config = dict(
    activation='gelu',
    parallel_block=False,
    init_std_qkv=0.0529,
    seq_len=1024,
)
Each number is 128 + 32 x the weight over its row's rms, rounded and kept within 0 to 255. Layers, rows and columns count from 0. The size above them is the row's rms in percent of the matrix's.

# layer 4 MLP up, 384x96, rms 0.0757, rows 200-268, columns 48-95
size [ 95  97  96 108  93  99 100 113 101  86 116  92 108  89  92  88 111  94  83 100  94 101  89 103 104  96  93  98 115  95 100 103 100 106 103 106  87 108 109 106  93  87 112  93  92  95  87 116 116  91  89 100 101 101  96  98  93 102 105 102  91 104 103  86 104  95 101 104  93]
[[148  88 111 123 140  92 123 140  52 100 156 121 165 148  56 110 109 113 127 200  93 107  80 119 119 103 126 115 188 141 147 123 149 136  83 114 106 146  64 106  88 109 143 194 109 163 150 133]
 [144 165 130 151 189 150 110 134  80 143 128 107 139 163 100  98  97 179 153 123 145 157 166  27 154 111 121 197 131  96 179 162  98 104 125 170 130 135 165 139  99 132 169  72 123  74 159 152]
 [122  91 148 136 151 181  89 142  91 205 110  96 186 135 133 120 171  95 101 131 131 138 130  96 100 161 168 140  85 140 186 200  87 110 163 152 149 169 117 140  76 133 127 119 103 140  88 153]
 [ 73 113 128 154 154 109 133 137  49 101 187 105  71 100 109 107 131 150 113 118 156  96 125 163 116 136 128 122 180  68 103 140 119 117 117 135  81 140 138 218  91 109  79 124 136 158  95 112]
 [111 146 103 165 128 127 150  86 135  63 122 167 108 140 152 124 124  72 110 129 163 141 142 148 103 113  79  92 129 174 184 117  91 143 120 145 134  78 106  96 116 175 138 106 107 133 143 194]
 [199 137 149 158 127 124 171 120  82  99 125 181 157 184  85 119 111 101  79 133 152  86 116 149 120  97 161 147 136 129 136  96 127 189 129 112 135 123  74  75 120  86  81  83 164 202 116 152]
 [107 141  89 158 110 103 177 114 104 162 103 169 139 112  98 102 118 140 145 106  63 142  89  84 140 118 133 117 138  86 103 148  87 128 145 128 118 151 199 158 117 160 145  92 102 103 137 135]
 [146 160 112 165  90 175 141 121 123 168 151 158 147 164 132 112  85 113 117 166 122 120 162 131  94 107 129  96 104  84  81 146  69 116 132 124 189 101 144 164 155 103 172 182 180 198  75 104]
 [101 129 128 113  81 117 124 140 102 153 154 104 138 120 137 166  73 227 120 164 124  74  74  34  80 128 176 148 133 105 125 123 114 156  72  90 130  97 126 146 153  96  95 153 169 127 116  97]
 [129 131 111 148 110 129 128 164 107 147 132 104 159 115 113  82 141 108 109 143 182 126 163 153 118  98  98  63 190 132 154 132 125  41  83 174 200 180 152 149  73 146 102 166  84  88 112 106]
 [126 209 109 128 118  97 148 193 188 105 123 134 148 118  89 126 131 147  95 122 145 179 102  92  90 139 127 160 151 128 179 121  94 125 148  72 106 103 118 112 120 171  83  52 162 150 129 100]
 [ 97  99  93 103 116 159 135 130 175 138 111 151 121 130  44 181  84 142 153 170 152  99 179 108 122 121 128  86 152  97 184 107 130 174 143 128 132 203 124 141 112 146 119 118 108 139 133 116]
 [159 167  87 121 190 173 116 167 100 153 212 120 161 118 153 124  68  88 140  90 186 166 121 131 109 103  69 133  85 111 121 119 124 158 164 121 181  74 105 107 122 156 117 144 111 102 111 124]
 [125 160 148 163 160 114 147 176 125  93  48 101 123  72  89 117 148 104 106 108 121 144 130 156 159 101 148 106 171 136 111 136  83 156 140  89 173 135 198 144 146 135 176 170 149  83 170 167]
 [141 173 126 126  97 163 123  88 168 110 143 155  98 163 136 122 123 133 139 168 153 123 117 120 101 130 136 118 137  76 134 131 118 163 144 173 152 108 149 101 118 114  82 177 184 130 112 146]
 [108 171 104 160 186 143 149 139  81 167 122 117 108  74 104 126 172 166 119 141  95 118 190 109 186 142  99 186 130  79 124  86 154 171 146 131 147  89 230  96 120 136 136  67 171 154 148 105]
 [119 137  88 131 158 129 130 205 120 159 110 134 101 173 109  82 133 161 100 148 143 126 111 103 155  79 119 117 136 124 133 159 119 151 164 108 212 114 107  72  97  68  96 122 133 145 139 154]
 [130 164 119 167 155 127 192 137 101 157 220 111 119 102 115 135 163 144 144 214  76 111  94 103 107 146 132 151 161  95 167 148 118 106  97 128 104 129 146 152 109  82 115 172 140 119 138 144]
 [123 131 147 138 199 181 145 135 120 117 124 126 137 192  89 118 186 172 146 155  81 120  89 143 106  97 114  96 149 107 131 189 107 126 181 113  81 165  97 148 107 110 127 198 154 127 138 151]
 [142 174 101 175 119 135 153 183 175 107 176 145  82 148 125 109 145  81  83  74 127 137  87 152  51 119 143 116 122 157 142 112 177 132 132 106 112 140  76 120  52 147 111 133 142  98  81  98]
 [ 77 104 141 182 144 100 119 150 150 189 121 103 134  96 111 108 109 177 134 150 164 121 161 144 106  82  96 121 112  82  98 158 149  80 133 142 130 116 181  98 138 135 163 147 177 141 132  62]
 [141 185  99 154 128 146 142  79 131 167 121 124 119  90  83 106 108 111 120 156  12 146 116  89 132 159  93  78 110 123 152 146 165 121 178 113  99 112 133 133  97 128  94  53 139 134 132 112]
 [133 135 161 173 138 150  65 146 156 132 166  74 174  92 110 160 109 119 133 135 126 128 131 134 109  33  92  67  89 158 131  89 123 150 155 134 146 102 110 175 143 146 112 163 104 106 166  98]
 [152 142 134 152 123  68 132 183 177  73 119 127 128 144  93 163 130 119 113 172 120 168 168 109  62 125 140 152 113 125 120 133 126 203 165 162 128 170  84  80 122 137  62 108 179 118 138 136]
 [ 87 102 119 123 159 186 128 158  63 104 117  85  63  98 104 181 129  77 136 141 144 173 104 118 129 141 176 110 135 125 138 185 137 157  97  97 118 152 170 186 115 135 149 199 150 120 112 142]
 [107 164 121 153 101 141  94 104  81 148 139  97 118  86 148 113  98 143  68  90 110 130 116  96 150 164 201 152 101 118  79 163 125  96 100 179 123 152  94 110  58 149 174 129 152 154 165 174]
 [132 134 165 128 127 128 132 147  88 130 179 142 133  99 132  95 144 145 170 160 185 137 102  84  78 150 163 128 158  60 104 101  89 118 145 145 127 166 144  63 123 100 109 146 153 108  42  95]
 [188  60 104 174 148 109 117 140 106 135 146 108 138 136  85 139 139  85 161 144 148 112 125 192 103 145 125 109 156 142 147 198  95 167 161 107 139 121 216  96  85 137 104 176  92 124 167  82]
 [178  49 144 206 105 170 186 113 128 117 102 109 122  96 202 120 147 125 175 140 148 113  97 116 105 126 161 124  98 106 166 125 171 151 182 156 159 152  92  93 115 130  87 133 167  95 143 146]
 [140 130 114 177  91 145 134 146 166 123 154 118 166  97 105 123 133 101  98 150 137 175 137 166 145 101 129  98 108 216 188  79 157 113 184 117  98  87 142 151  99 128 127 127 142  95 170 117]
 [ 74  95 112  88 163  93 110 177  97 120 103 150 132  99 101 108 101 136 200 119 126 139  80 109 146 172 137 182 102 133 124  98 156  88 119 138 165 163 159 166 110 200 111  85 156 190  92  82]
 [133 125 108 132 126 155 133 114  82 109 167 118 112 154 100 132 156 153 122 175 102 111 171 112 137 108 192  71 177  91 203 165 125  92 103 155 152 132  86 161  89 102 154 160 153 113  69 161]
 [104 126 179 170  80 145 154 156 162 137 145  93 133  95 125 101 108 100 167 169 113 116 145  66 123 122 125 140 100 158 123 156 146 105 112 195 114 139 134  95 110 156 112 107 107 104 116 181]
 [102  99 206 154 171 126 111 124 187 120  60 125  89 138 104 160  98 138 124 127 140 141 132 106 151 173  82 100 119 117 154  62 132 157 119 126 179 135 185 100  84 148 113 128  88 108 138 134]
 [110 122 109 130 115  89 159 126 144 154  92 125 135 111  62 121 161 123 137  74 139 181 108 157 121 131 139 187 104 120 149 190 119 147 152 182 136 145 123 155  68 106 118 109 101 108 136 114]
 [111 135 148 114 122 147 109  90  81 143 152 143 126  82  97 147 165 152 125 138 145  88 155 128 130 115 125  95  77 145 121  64  90  96 153 183 124 101  72 142  98  79 128 147 120 166 138 144]
 [119 126 110 148 132 167 164  95  95 112 123 153 179  84 124 176 116 150 130 148 143 135  53 120 145 210 113 152 132  86 153 135 122 133  91 144 133  68 176  82 102 149 100 152 162 147  83 131]
 [135 171  70 131 105 192  88 149 144 151 180 105 151  75 138  78 133 118 120 177 122 112  82 127 154 152 113 133  98 103 178 100 150 114 135 206 175 117  75  95  77 147 120 120 100 149  89 142]
 [139 186 121  98 162 185 159 153 142 161 151 158  95 126 127 170  52 120  98 127 115 143  90 127 158 118 183 132 122  85 168 100 125 225 145  90 159 105 127 126 156 162 168 137 167 123  93 132]
 [142  89 164 181 165 114 125  84 150 146 163  59 136  94 141 163 145 152 105 122 103 162  93 139  80 124 170 187 107 133 139 187 168 131 107 136 156  61 102 104  84 119 121 165 126 132 125 154]
 [101 154 135 184 106 112 196  94 116  93 117  99 184 163 113  71 121 127 160  80 183 138  82 131  84 148 113 150 152 117  89 169 136 141 186  94 128 160 125 108 153  71 119 146 145 144 127 144]
 [140  91  96 117 157 128 139 118 137 125 109 105 160 185  97 177 111 120  92 129 150 109 143 135 134 188  98  89 149 103 101 140  68 129 196 108  43 170 132  82 123 145 106  69 139 156 129 176]
 [151 179 105 164 117 113 100  98 120 160 174 145 146 140 121  91 161  74 148 172 142 168 125 146 102  69 102 124 160 149 176 101 144 111  71 128 172  97  96 112  89  91 188 108 101 150 101 136]
 [130 162 132 114 118 128 148 141 219 147  79 131 199  87 104  82  89 153  43 150 128 154 120 116 142 115 109 135 116 148 122 105 112  86 214  78 139 150 148 125 186 144 172 158 153 137 116 136]
 [141  98 117 116  82 176 130 120 158 101 174 187 162 102 106  91 102 150  98 118 172 150  97  47 129 135 133 132 121 110  88  95 139 142 158 164 132 143 107 139 120 166  87 154 116 124  72 105]
 [112 170 129 122 113 136 135  97  82 132 107  69 147 175 149  66 130 147 102 116 152 175 100 111 121 114  95 134 105 208  76  93 151 128 165 182 106 125 131 174 131 151  73 138 144 141 113 144]
 [ 85 153  98 165 172 110 166 155 127 138 111 190 117 207 136  89 158 111 117 104 101 165 152  76 153 118 138 145 101 138 165  97 128  87 152 153 111 110 130  54  92 132 188 142 150 140 131 144]
 [125 126 169 132 181 171 130 134 145  89 120 131 168  68 104  83 146 115 157 125 199 138 100 131  98 104 169 148 109 160  87 117 103 133 193 132 138 151 162 163 130 142 128 159 116 155 107 159]
 [103 146  88 166 186 110 169 156  84 127 128 154 136 121  88 132  82 137 114 149 108 124  93 122 124  99 129 133 104  99 172 160  70 112 114 172 170 126  84 144  70 140 123 107 108 116 155 147]
 [139 117 132 145 101 151 176 158 145 128 136 155 197 115 110  99 109  92  92 161 146 148 105 129 177 113 125  89  67 130 138 126  82 139 119 113 151 141  85 158  80 108 145  93 148 101 107 221]
 [105 121 107 129 166 131 124 108  99 116 138  89 156 148  80 123 198 122 144 168  65 124 117 103 192 150 110 168  99 159 117 159 137 139 109  85 121 115 125 128 129 125  99 168 106 167 172 191]
 [135 116 127 152 116 111 116 159 135 132 124 163  89 155 104  84 161 172 182 106 157 153  45  66 111  94 125 161 111 132 115 137 151 114 151  71 134 102  74 142 153 101 146 122 182 141 103 104]
 [130  83 170 132 132 137 133 133 161  75  86 191 149  99 136 153 128 144  92 142 115 156 160 166 149 125 136  72 151 155  87  44 141 187 146 152  94 128 140 145 156 114 100 108 194 114 179 152]
 [105 132 141 121 126 139 105 148  88 172 145 140 127 103 116 120 127 154 102 110  93 157 135 131 107 134 163  75 113  97 123 183 155 127 116 118 151 164  93  97  93  69  68 167 124 145 140 133]
 [ 65 115 208 119 128 210 106 125 128 153  95 139 164 108 135 174 158 122 132 122 107 182 108  94 136  95 178 108 169 126  93 132 109 101 167 177 115  80 155 147 122  88 153 109 146 129  79 147]
 [117 159  66 108 138 136 146 128  87 148  78 120 129 163 135 113 122 130 143  73  93 158  67  57 145 106  90 118  99  72 184  71 115 170 166 130 143  95 146 139  64  87 104 101 162  99 171  67]
 [176 122 111 149 161 106  53 128 144 109 102 122 167  69  79 111 157 137 161 129 118 148 117 110 105 111 145 115 182 128  55 139 154 101 152  71 116 152  69  75 148 180 105 140  93 105 113  92]
 [ 84  93 132 140  50  90 113 140 152 179  96  88 143 141  91 111 137 140 106 155 218 103  72  98 102 150 154 153  90 138 154 165  99 145 126 117 143 104 203 112  71  87  71 164 144 184 159  95]
 [154  52 125  91 165 111 148 128 178 133 150 180 137 204 139 159 104 133 130  98 116 144 147 157 131 119 140 114  89 166 135 196 156 154 197 101 183 145  76 145 157 133 157 168 138 141 112 120]
 [160 109  49 155  69 172 195 161 169  74 110  68 168 138 125  67 121 144 135  79 129 138 134 132 117 154 170 117  70 167  85 103 100 146 132 155 121 151  88  99 139 182 145 124 124 128 114 121]
 [ 87 133 147 104  81 198 163 121  87 146 150 182 119 137 129 185  89 120  84 137 148 121  99 111 124 122 154  60 178 116 142 112  77 106 119 126 117 163 132 142 117 111 102 154 139 143 172 163]
 [140 125 132  67 109 117 101 164 115 148 150 157 153 143 154  77 167  94 109 131 132  95  97 135 110  91 150  66 126 118 235 125 169 152 156 110 155 144  76 119  85 113  97 169  87 164 145 185]
 [128 129 117 135 162 107 117 157 130 123 153 108 100  95  67 111 109 144 128  50 144 129 139  66 134 113 129  91 116 126  92 127 139 103 150 158 138 169  73 112 167 139 137 120 149 141 148 122]
 [ 86  80 103 150 118 130 176 106 123 103 114 158 156 158  73 144  87 107 137 186 104 114  98  38 171 123 158 169 101 133 141 172  53 157 100 119 108 126 166 111 108 135 179 100 170 147 114 182]
 [128 158 152 119 126 107  69 103 147 159 100 137 161 124 104 109 106 135 141 120 159 104 112 133  89 141 184 110 191 136 142 107 102 167 114 129 145 116 176 135 153 118  96 149 104 154 165 137]
 [ 97 110 142 191  77 136 160 129 175 133 159 118 139 139  93 132 114  80 119 136  58  92  92 138 133 190 105 111 136 148 164 138  89 154 137 101 153 119  88 161  93 124 135 129 166 168 114 127]
 [169  96 129 134  88 161 138 120 118  92 104 210  98 196 163 109  79 160 153  86 162 144 148  92 122 130 152 139 134  84 132 110  95 135 166 113 100 160  90  64 121 127  88 151 167 153 152  96]
 [103 112  66 142 113 139 129 103  79  86 123  83 146  95 173 164 130 163 126 165 176 149 150 109 152  57 111 148  82 181 164  82 149  89 152 110 157 133 145 120 132 140 108 119 153  97  85 156]
 [129 129 125 114 120 169 137 139 128 182 193  90 155 148 119 145  76 145 111 144  88 147 108  89 145 123 172 101 118  92 173 115 160 147 159 118 137 149  66 135 207  95  83 141 148 122 177 148]]
# layer 4 MLP down (transposed), 384x96, rms 0.0758, rows 200-268, columns 48-95
size [ 79  89 106  93  83 104 111  96 109  92  91  79 107  85  87  96 116 101  83  95  97  91  87  93  79 113  95  94 117  98  95 120 121  92 113  87  95 129  96 118  87  81  97  81  91 109  86 126  99  92 103 127  94 116  78 118  74 127 127 101  84 120 101  97 104  95 108 108 116]
[[114 209 146 149 180 125 134  58 109 121 157  73 109 135 128 154 130 136 108  64 173 198 129 157 103 101 108 166 181 121 144 116 130 116 137 111 109 115 147 106 125 121 126 167 136 117 159 133]
 [ 69 137 119  86 125 125 101 106 171  80 159 162 144 132  87 119 100 138 141  77 171 171 139 170 131 164  77  71 160 162 116 146 127 116 118 135 162 124  89 182 162 121  74 138 124  95 126 136]
 [134 144  84 136  81 174 106 111 185  81 169 119  81 106 169  75  96 161 120 132 117 169 159 133 110 120 151 100 133 129  91  99 151 101 118  75  90  95 171 150 115  85 165 112 185  95 136  65]
 [124 171 170 144 132  79 120  82  58  59 132 104 143 158 177 164 129 126 183 186  94  95 116 117 103 110 146 143  89 129 119  84  99 112 127 104 176 140 113  95 205 146 127 112 135 150 141  54]
 [131  85 138 126 120 122  56  87 103 173 111  74 134 121 170  93 100 198 161  93  81 145 123 110  90 106 136 115 100 156 107  81  80 107 136 122 108 130  99 159  89  78 117 163 191 200 113 100]
 [119 120 154 108 163 135  96 147 166 149 175  93 138 167 120  84  99 127 119 221 129 105 140 153 160  93 142 181  97 146 151 148 152 101 111  83 125 114 164  66  82 183 134 194  97 119 133 134]
 [175 106 165 106 121 156  63  98 146 167 125  91 119 113 155  83 161 126  93 110 194  83 129 127 141 127 125 114 139 171 109 146 163 130 119 117 133 181 195 153  80 123 143  82 129 131 147 106]
 [123 122 132 113 128 100 157 103 141 105  78 147 114  89 132 113 169 189 149 142  99 101 161 154 150 122 120 116 185 117 149 110 156 142 135 145  89 124 160 112 114 114 103 109 124  58 107 152]
 [121 110 114 181  99 135  92 168 111 136 128 138  96 119 173 124 160 110 141 179 123  94 169  99 121 153 129  70 153 156 122 163 103 123  65  90 152 162  88 152 180 177 114 137  86 100 132 160]
 [144 113 130  78 117 103 168 111 127 130  84 141 104  87 177 137  88 136 134  78 119 145  99 138  98 148 132 192 132 125 190 135 188 147 142 147 137 102 165 170  92 127  96 120 130  95  74 182]
 [130  64 150 195 121 138 138  94 142 148 116 148 127 142 114 117 172 122 116 171 138 127 139 163  77 130 140 148 108 155 135 176 144  98 103 163 124 112 145 120 123 112 122 153 169 111 108 109]
 [164 111 160 163 132 156 155 175 147 154 199 118 104 109 160 160 149 153 141  96 107 122 129 100 114 137  94 120 130 176 182 141  82 163 160 130 124 153 151 100 169 166 156 156 148 154 114 156]
 [167 177 215 134 106  86 125 105 165 110 156 110 134 151 167 177 106 135  92 167 116 149 123 154 124 228 164  78 175 213 117 131 146  84 108 128 153 117 131 132 137 142 140 119 168 128 154 122]
 [140  78 139  74 145 175 107  95 115 134 142 133 166 149  84 151  95 172 175 160  88  98 146 130 126 102 113 102  68  78  94 150 212 123 167 143 100 129 102 116  78 127  95  93 120 128  69 102]
 [130 189  84 168 131  83 137  76 124 137 154 171 101 129 131 151 126 125  73 135  75 179 149 102 155 138 145 131 163 118 187 118 159 124 144 119 130  93 214 139  96 147 137 125 177 118 108  92]
 [123 136 225 112 147 104 146  67 122 160 147 118  62 116 113  99 148 109 105 145 122 159 123 128 164 131 115  92 160 160 126 111 166 119  88 145  81 125 134 148  92 168 143 147 145 108 100 123]
 [ 87 134 172 141 116 200 135  95 138 224 162  67 119  97 137 150 111  94 178 123 142 105 129 121 119 104 159 148 178  99 130 131  84 146 113 145  70 148 158 141 131 184 133 148 116 132 155 120]
 [146  79  92 113  87 112 186 121 131 162 164 123 110 182  92  85 121  93  93 108 157 105 110 106 108 120 121 127 151 168 112 172 123 186 176 141 174 134 110 163  92 189 188 148  93  61 118 107]
 [ 95 176 153 102  60  73  98 128 134  77 137 137 119 109 129 184 155 144 121  41 118 108 152 105 176  71 170 129 112 187 147  98 148 128 145 140 103  65 146  86 189 131 148 160 113 129 128  84]
 [135 118 125 162  38 184 171  65  84 134 106  63 112 138 136 139 125 149 152 145 170  86 110  98 121 166 175 168 125  78 102 122 153 101  76 114 130 103 143 158 156 146  77 106 157 176 176 137]
 [129 137 122 118 118 118 127  93  87  98 127 163 144  98  93 159 121  92 111  62  86 125  79  89  94 179 202 164  92 136 136 145 122  92 136  97 138 161 114  92 177 142 100 115 113 106 114 165]
 [105  82  92 140 202  86 111  99 131 130 204 122 102 157 164 109 171 136 115 129  73 150 166 139 142 103 130 113 119  52 160 158 131 121 127  91 191 131 152 152  82 141 141  74  38 100 127 145]
 [110  79  59 148 100  95 161  56 104 135  95 129 129 155 128  84 134 168 118 114 140 141 105  73 113  97 165 165 144  96  82 128 158 145 131  92 140 140 107 100 126 122  91 107 106 109  89 140]
 [162 204  73 157 149  56 128 123 125 104 121  97 124 122 137 116  92 120 163  73 119 163 155 123 137 128 109 181 158 153 166 130 144 116 179 158 190 112 197 103  89 131 117  79 119 100 122 121]
 [135 120 149  83 166 130 134 191 107  93 113 151 110 142 152 159 117 188 151 147 108 128 129 117 172 122 169 168 130 103 151  92  34 141  76 129 157 169 102 109 144 164 132 179 123 105 169 139]
 [ 87 102 155 145 114 104  70 111 117 154 123 124 128 129 124 135  87 149  98 141 107 119  69  85  81 160 199 141  94  84  99 105 125 162 139 108  89 125  85 114 148  88 142 134 148 113 188 131]
 [161  64 147 158 160 101 118 142 137 102 117 182 201 166 151 105 141 123  79 129 140 157 101 142 127 127 193 169 163 145 186 193 167 150 147 137 125 127  61 110 130 148 148 171  89 146 138 107]
 [153 192  92 141  94  92  87  85  99 103  85 112 115  81 133  99 116 100  86 117 123 120 164 119  90  97  94 156 148  86 151 135 147 147 142 168  61 166 171 151 128 126 130 145 144 100 159  85]
 [ 88  89 124  89  98 130 156 142 132 137 213 122  99 133  99 131  86 169 123 114 134 137  80 114 118 128 103 146 160  80 132  96  77 104 168  97 127 107 127  89 161 149 178 228 124 106 149 142]
 [ 61  89 152 134 111  59 122 118  79 129  96  83 136 116 159 135 134 150 156 145 104  81 106  80 135 154 141 121 163  90  97 123 122 107 134 126 152 103 109 140 115  70  80  96 106 101  94  95]
 [ 88 116  94 128 145 100 121 154 132 129 174 169 148  87 152  93 165 119 140 133 140 114 175  92 121 130 147 138 169 130 179  87 128 159 146 190  79 114 140 134 150 151 152 111 176 102  58 118]
 [139  92 172 116 137 113  94 110 124 143 123 148 113 119 178 147 142 144 156 124 130 122 164 188 117 181 104 141 125 141 109  82 173  53 151 114  82 131 168 117 132  68 133  78 166 124 107 130]
 [109 130 150  88 153 112  95 136 161 106  93 138 133  41 113 137 123  95 112 167 150 122 126 145 142  66 134  93 169 175 120  99 142 159 135 125  83 101 147 124 167 104 176  82  97 123 120 159]
 [125 167 146 164 104 115 113 123 175 121 124 137 117 158 130 122  99  50  38 102 120  62 139 146 149 167 219 100 109 148 109 172 166 130 142 127 145 149 106 159 135 148 101 158 179 151 118 148]
 [166 173 207  90 166 132 147 146 153  78 147 152 113 142 125 122 177 146 126  95 103 101 187 137 100  90 121  87 172 133  98 124 152 105  83 128 161 125 117 109 120  87 115  89 131 107 112 145]
 [113  43  71 141 140 143 101 108 166 165 121 191  51 138 118 140 128 124 115  92 117 151 119 142 109 105 131 112 149 148 177 135  96  55 104 124 150 145 185 123 131  91 143 145 180 137 118 158]
 [117 137 139 163 100 113  82 156  75 144 127 139  92 149  81 131 110 183  60 117 142 180 147 144 125 131 118 100 142  69 140  75 162 121 147 111  75 134 177 136 143  48 138  84 170 129  91 117]
 [143  89 135 114 121 101 133 100 122 132 158 190 142 170 127 131 141 117 119 183 128 122 178  74 102 119 108 115 164 142 160 132 134 151 197 119 128 104 126 132 132 117 100 148  66 145 115 116]
 [170  91 136 129 185 167 106 119 107 105 115 124 111 133 166  62 142 140  80  61 126 139  86 121 162 118  71 142 173 117 121 213 130 122 199  62 114 157 175 135 115 128 144  54 121 162 126 137]
 [179 119 172 132 151 153 108  55 133 140 128  55 117 161 138 114 129 165 125 114 114  65 100 113  56 161 121 162 158 135 110  46 100  79  85 124 136 176 126 137 142  78 106  73 144 139 102  95]
 [148 140 136 155 124 108  73 132 131 137 103 135 117 151 121 157 153  59 110 152  95 181 170 170 166  87  98 140 135 143 195 107 142 136 124 114 170 144 173 131 133 126 122 115 148  93 128 119]
 [138 144 159 153 144 140  50 119 115 140 152 113 138  56  70 108 139 131 165 122 129 130 141 132 133 115  88 155 169 186  97 181  97  59  83 148 120 148 139 163  90  79 160 106  89 119 158 122]
 [ 72 146 179 133 166 118 157 123 149 112 131 181 145  63 133 103 114 198 115 164 119 120 117 154 162 146 173 116 115 112 161 168  91 135 168  99 131 152  76 186 141 132 142 150 170  97 187 149]
 [ 95 145  53 173 102 113 106  71 114 115 126  98 113 106 148 164 124  77 148  94  91 139 137 123 105 119 134 130 139 163 197  74 127 121 139 210  67 163 139  87 120 148  78 123 163 107  94 148]
 [167 166 113 166 181 121 133 127 128 127 196 185  66 118 125 136 118  92 124  73 110 125 159 121  82 115 107 128  75 133 152  85 108 142 120 166  94 161 149 207 157 118 141 103 166 125 177 130]
 [112 105 134  91 127  93 135 140 142 109 138 145  87  29 118 111 125 174  55 136 161 137 164 137 140 114 127 123 185 130 167 157 135 135 117 108 103  96 143 124 161 100 139 159 140  71 165 134]
 [ 82  85 164  99 158 149  93  84 134  97 105  96  70  90 148 140 126 114 129 133  94 117  90 145 151 163 140 112 177 111 170 128  87 119 144 130 122 132  85 101 160  95 157 120 137 132 173 154]
 [127 176 122 158 123 106 172 169 182 158 173 145 124 128 141 144 138 107 155 146 118 144 152 163  95  91 130 183 168  56  98 101  76 146 109  82  96 152 108  85  96 128 150 150 152 128 195 154]
 [ 94 124 127 161 133 113 151  96 136 166  66  41  92 103 125 149 182 117 146  99 167 138  82  94  91 151 153  99 126 148  81  72 125 107 141 114 110 127  91  90 133 125  94 139 166 103 114 128]
 [ 55 108 117 152 133 109 130  70  93 106 116 147 115 103 141 122 166 104  75  80 118 180 172  89 137 106 138 129  79 152 131 133  79 102 109 132 144 121 145  94 122 108 121 109  97  68 154 129]
 [143 162 147  77  94 116  95 131 160 168 105 184 156  96 155 160  95 113 120  66 154 143 125 170 139 150 138  92 152  95 124 122 110 176 137  91 103  90  79 105 192 167 145  99 117  76  87 127]
 [120 119 181 148  67 111 158 134 108 106  94 115 163 154 187 133 114 111 191 143 133 116 142 123  65 130 138 117 164 100  67 175  85  85  68  87 155 132 187  97 108 104 115 149 146 162  69 137]
 [152 156  91 163 162 155  97 117  92 116 152 113  87 207 130 151 106 136 130  88 109 104 131 118 193 107  79 185 149 148 168 109  94 104 138  67 176 151 116 126 150 178 144 118  93 109 153 141]
 [205 181 107 124 130 141 161  86  78 177 117  92  83 170 149 141 175 151 134 126 128 127 174  98 114 169 123  91 199 150  68 122 166 140 109 110 140 149 182 161 114 103 154 134 137 111 147 123]
 [120 149 156 159 138 135 116  96 133 135 166 175  73  94 120 160 103  85  46 130 104 177 156 158 141 113 131 151  76 145 193  78 143 102 157 132 139 151 199 138 112  88 162 158 209 133 126 142]
 [ 58 178 124  65 152 119 123 165 120 170 105 120  97 145 125 161 159 114 160 184 174 182 116 148  84 130  97  90 138 106 129  88 143 137 151 165 111 130 108 112 214 126 140 162 143 127 114 117]
 [138 169 115 186 137 110 104 138 123  95 159 185 111 124 129 134 152  79 105 101 129 187 180 161  96 104 130 146 151 141 192 143 122  88 180  98 127 153 157 151  89 122 130 163 223 102 162 151]
 [102  98 140 172 115 140 158 100 168 197 126 107 148 127  85 112 160 105 110 179 171 105 136 117 191 157  53 147 138 107 140 148 163 106 120 144 122 150 124 156  89 128 129 128 177 129 110  97]
 [107 156 143  90 166  69 118 200 126 187 120 150 159 111  71 104  95 159 111 107 167 134 103 101 109 184  96 126 145 112  69  75 162 163 113 119 136 102  92 104 179 155 136 139  65  97  64  90]
 [183 128 116 122 130 157 118  95 163  90 143 161 101 128 118 182 138 167 101  91 119 167 102  97 101  77  52 149 122  94 152 131 173 129  95 103  80  23 151 158 147 102 173  95  86  76 134 123]
 [127 150 141 175 129 189 105 132 172 133 170 161 124 128 162 153 143 134  61 136 164 152 164 162 108 119 162 144 108 136 162  78 177 156 172 155 110 156 157 201 105 123 178 122 189 164 143 154]
 [148 114 150 100 123 112 134  78  65  96  93  95 124 119 133 145 112 164 150 138 119 149 173  94 111 126  71 157 195 126  86 102 116 124 102 103  74 124 129 105 145 143 119 120 161  93 125  67]
 [123  93  77 115 113 119 104  97 119 115 172 135 134 135 120 144 146  60  53 128 128 130 123 119 136  99  77 106 149 173 129 142  24 102 126 166 116 128 129 182 171 165 140  91 146 119 143  94]
 [ 80 118  93 132  80 127 103 130 137  51 150 130  64 127 140 137 147 127  56 161 123 125 159 139 137 116  88 131 152 119 139 114 149 148 153  89 135  92 123 137  86 126 117 168 195 154 157 108]
 [137  99 123 143 133 143 190 138 110 107  92 150 106 133 136 132 131 103 170 138  84 154 137  73  63 106  82 162 164 109 116 136 107  97 171 119 153 124 125 160 145 150 152 150  87 176 173 159]
 [138 141 105 120 141 188  95 173 123 157 164 171 191 134  91 148  95 135 231  90 137  81 108  67 143 109 123 123 102 135 150 147 135 132  95 158 121  51 116 147 148  96 157 164 103 153 126 171]
 [129  97 108 151 134 126 133  85 107 117 110  80 127  85 175  73 128 107 113 121 143  66  77 136 118 166 153  74 130 126 110  46 112 118 118 142 156 170 118 148 160 145 138 124 143  82  67  72]
 [139  78 114 109 127  86 144 141 166 130 142 137  93 126 138  94 117 135 173  91 122 148 156 226 137 108 135 144  70 153  83 115 118 154 142  84 139 137  96  58  85 171 165 145 112 127 148  93]
 [141 111  54 116  98  96 120 149  69 151  55 122 161 120 131 114 102 133 144 156 195 138 137 124  77  66 139  94 159 150 111 150 152  89  83 108 109 100 139 111 132 131 117 101  95  83 127 181]]